From a checkpoint of a small transformer trained on Wikipedia.
Size: 10 layers, width 256, 8 heads of 32, MLP 1024 squared ReLU, vocabulary 2879, 21.4M parameters.
Architecture: LayerNorm before each block, rotary positions, no biases in attention or MLP, untied embeddings, normalized queries and keys, local attention windows, value embeddings, hashed n-gram embeddings, a smear gate, learned residual scales.
Training: a variant of Adam for these matrices, 5896 steps.
Each number is 128 + 32 x the weight over its row's rms, rounded and kept within 0 to 255. Layers, rows and columns count from 0. Numbers have three digits each. The size before them is the row's rms in percent of the matrix's.

# down: layer 3 MLP down (transposed), 1024x256, rms 0.0746, rows 916-926, columns 128-255
# up: layer 3 MLP up, 1024x256, rms 0.0829, rows 917-926, columns 128-255
down916 098:137170101169178148139118131144157099115094170118058159096178121138078160124162179117197137086155147124107138136141071197156148148158135141097153111110077125092136172215187087122136127107139137111122130187115063105126146156089134145128123100072088145127189148146121144167152108171138137172166117110142150117081138105152140131136131099104107162135177084107143145126168162122129159090136
up917 090:147097156162111182173108133116119168157122186116128135068133100070135136133116109111112173140158134102183107114154145104133122032133127125082185142055145095114135129163130103155115126118099104104153089088114105117148152127112162089129154124119141138172080158097180128103113074079044201088101080079135123081186132156109183098092090074156141155158112112168106136190124111138123104165120
down917 096:099129164066146094100163115118122127147117136107161141166089112143110164112072137124096122177111135126166114164127144112135147184137128115086114117117151150134101104228160106146148084107112148203193126138122159127179155093140098177191131155076227130067090130151081146077122118111122059100174126111102123085142119151126136112169131132138108185093093153149112158066124201150131115112136
up918 105:114096157050183189136082127121106174182089097120093126121148167142099079134145123118105122114158129147148161116159171064140101167100137122129158123104121130169131155121139120070116107207121158158128098127150080093117080120141115135097152081129129127138209092135172138093125124120150090156115209163140114150111147143144105137152128122110078159122103165123144069096172157070095026101075
down918 100:113124155129087146093080074129102148141115087122146106122110132086119119120106105137108106150155154110080151158144103133181179182055124103128097076135107093103093133138125201136186131146124071149185119117120131123073067161105160116153104132161174121064159148156096100096133132124171069124116139155044155139077104088168082078134170178157129083145166141095104116128165094122110070114108
up919 091:158096069139120088154086147098214125125074132196129126138126096163099116107059164082082099124119089106113156094086142105124098123101104133159095117049166112194137139165127173129101169102118155180083133089150095130154094120123140173113176139133143113134058104137120098194143113139105084121101108110128163158109108159145165161145112094199147109104116145169154140106125106118156093127139
down919 090:149144076132097082099054080148150066132163116166100133109117137206197149153114166162088127140041105105117132189137128111134127091104125096099117085166181157150118073120173153105106106090177147147129134073108099062129110102123169172166205119165120114161103113113083116189153142142130109111143113153114159155137160182089116104068092118158172103145134136117150111104151144078162154169170
up920 092:137087148188112108198136161129118104164105150127125123039137098071128114142120176120168143140125136165116110132099145132144117147139114096139113184052099133086062118108088062085106158155098136071128099151167146169112106170114187203172104137144151095112172153127139084183111171162134154096156183080184045110164155191064107090124179154201142105077105084084105127131166101156139130135074
down920 096:131169170156114126085120147140152108095155099093058072105127114108179100131101149123115163120098087141118105117143026148156124182136076152132111104158126114141142085148109111141213072095102145142149147072095153144168201123119130111120199157061122131084079053056150118113167129168176155124117092143082119098119195143088107114154124126127174089146112110077141094118109142150076170114062
up921 095:110134168144141070112107166130112109176174166129110133100093149106106105125144088100117056151147112099158150109108134080107120150138140149187152140117135148161166125091124144097137115129049100136089114136128148060148136138146215151155116166166143108095119111107122103195111118113128148158202195097207170165111127129151172152168134112191115153122087106146156096123149105110150135131146
down921 099:031128148103092174149152113129068075150112168167148121125119174119214108163145140140149075140108072139180098094105138122140137202154148174103120158116113152111172122119101102143113143155085147145129100108131127160113165097141166078121153195139171141131131108153088101090121110144151105162101167119105092072123108124134068121133143120144076156152143092160105126082113139081190152123129
up922 097:133094127166073098145111149081077159154119125062170140130129106133133122096149098071148127104143080096087100131139166106184085082143179161159127146074105108122123103149133102180187134121132144134109099082134168119125150130113136152106138099124147129117114154151123110202151144088127164123154117181147120172168115130132101112129152135165135091096108152043103151179141137133150084099126
down922 101:139118175135160153114087110094150138115091079107115131178177150070113101118125107119131087135115178131065128125156140132149130210134151102156133112121132145099178127214113174105171148103121124141128150147108129052123146134096082118156130120114136137112119128141158147185194129141219134148135091080126102163073158059135162120119159166063127086125102131203115145113175108144144139134115
up923 101:101103085118125098153115188149103133118166192118071076123110137146121114148134125122171150113155111154106141097135116101187178103200086140136106141153153043117093152135153138115142123113117131083135180062169165166084111102101139082149137101068138117097181138161108141108135144141134173045128181135106168118136134098087182124074171148119087156157152147172171135153161164131139187140120
down923 104:079126155134147127105105154136103054128089151182098094141092118157147169103113136108184137104152113113120066081118157145105154102185096133141099084173085082167088105110135152073099144133171135139182197081145150166080145090156116140161145108152100146087210182138127145163133107176118072083152137097125138060140202127148088122147166174124108144127170107127158133107128147135087168173151
up924 093:147089126127150157106135157110112178103065154124139134060116106160117137122064122153173136130149166145121123167144117140084063123104163084123116107120117149141131105109150100144115166113107129126058091102142154112133110098123117111091089112136138129128120129131139189176130159098095140181127212051187142185136100179121103099121177181153053147084131215097070064158178157135088127117167
down924 098:091132036143078155144156119187086110109136159128100120142121165137161122162093140140098087149154100105126134083092154151154137122099122108141118111160144111114109153117097094167146124084156125190154170113174139137059127163099147133120130110113125149177109116076105135154150119118076092209142200131167116196096087154099153126178085163118127093159079180169079090188151049139118155136083
up925 091:163066077140219157135170128080160170160140139140096135110167108107117148114117119140150120130110080070164134063140147136203138138169136168128161140094146118138171096131094102115158148168142087165075082102149101133096114093169109112141099125190135135139144116092144114075092103131146114123069103124159176102071119153109094169173162184146151099118106128141139075158117085130133150211140
down925 097:182097117150165167132123107146111144156152100073082181100105148125158138142221173172152191188074170128140134151100136141156154120130093166109161129114155090146145098106108105134113184192159178089155119127131127146101134081171077115127137163152126073135187105093113127119115155121177124138134133167142149063151094181116093151100126188116136119131143143115127070085147041143119144155180
up926 109:120116124074125106156161121096129112136172118117135136139176109103106127171122107108089128139147125136123141083090081090147157162142095126129149120108135104116145151122129143108137149138099140137099075140133114140153102156114111175178060110147103191113193084123141100207054150125094107137143116094123116156150154123054170140143149116091139139160038128104123132153126128138125134155135
down926 112:106133125143180119177151155061095091166121122137165123107100172161063140155200144089096171144139129135111102148167118131190159095138139129125181122150091154155164066129146086121043160138151131147141136151066106130078166103136129151150119081133165163123113142102099109072139199148130103075158094127151114113165110160137102121165105136116150197118109121124098077165155137118169079093137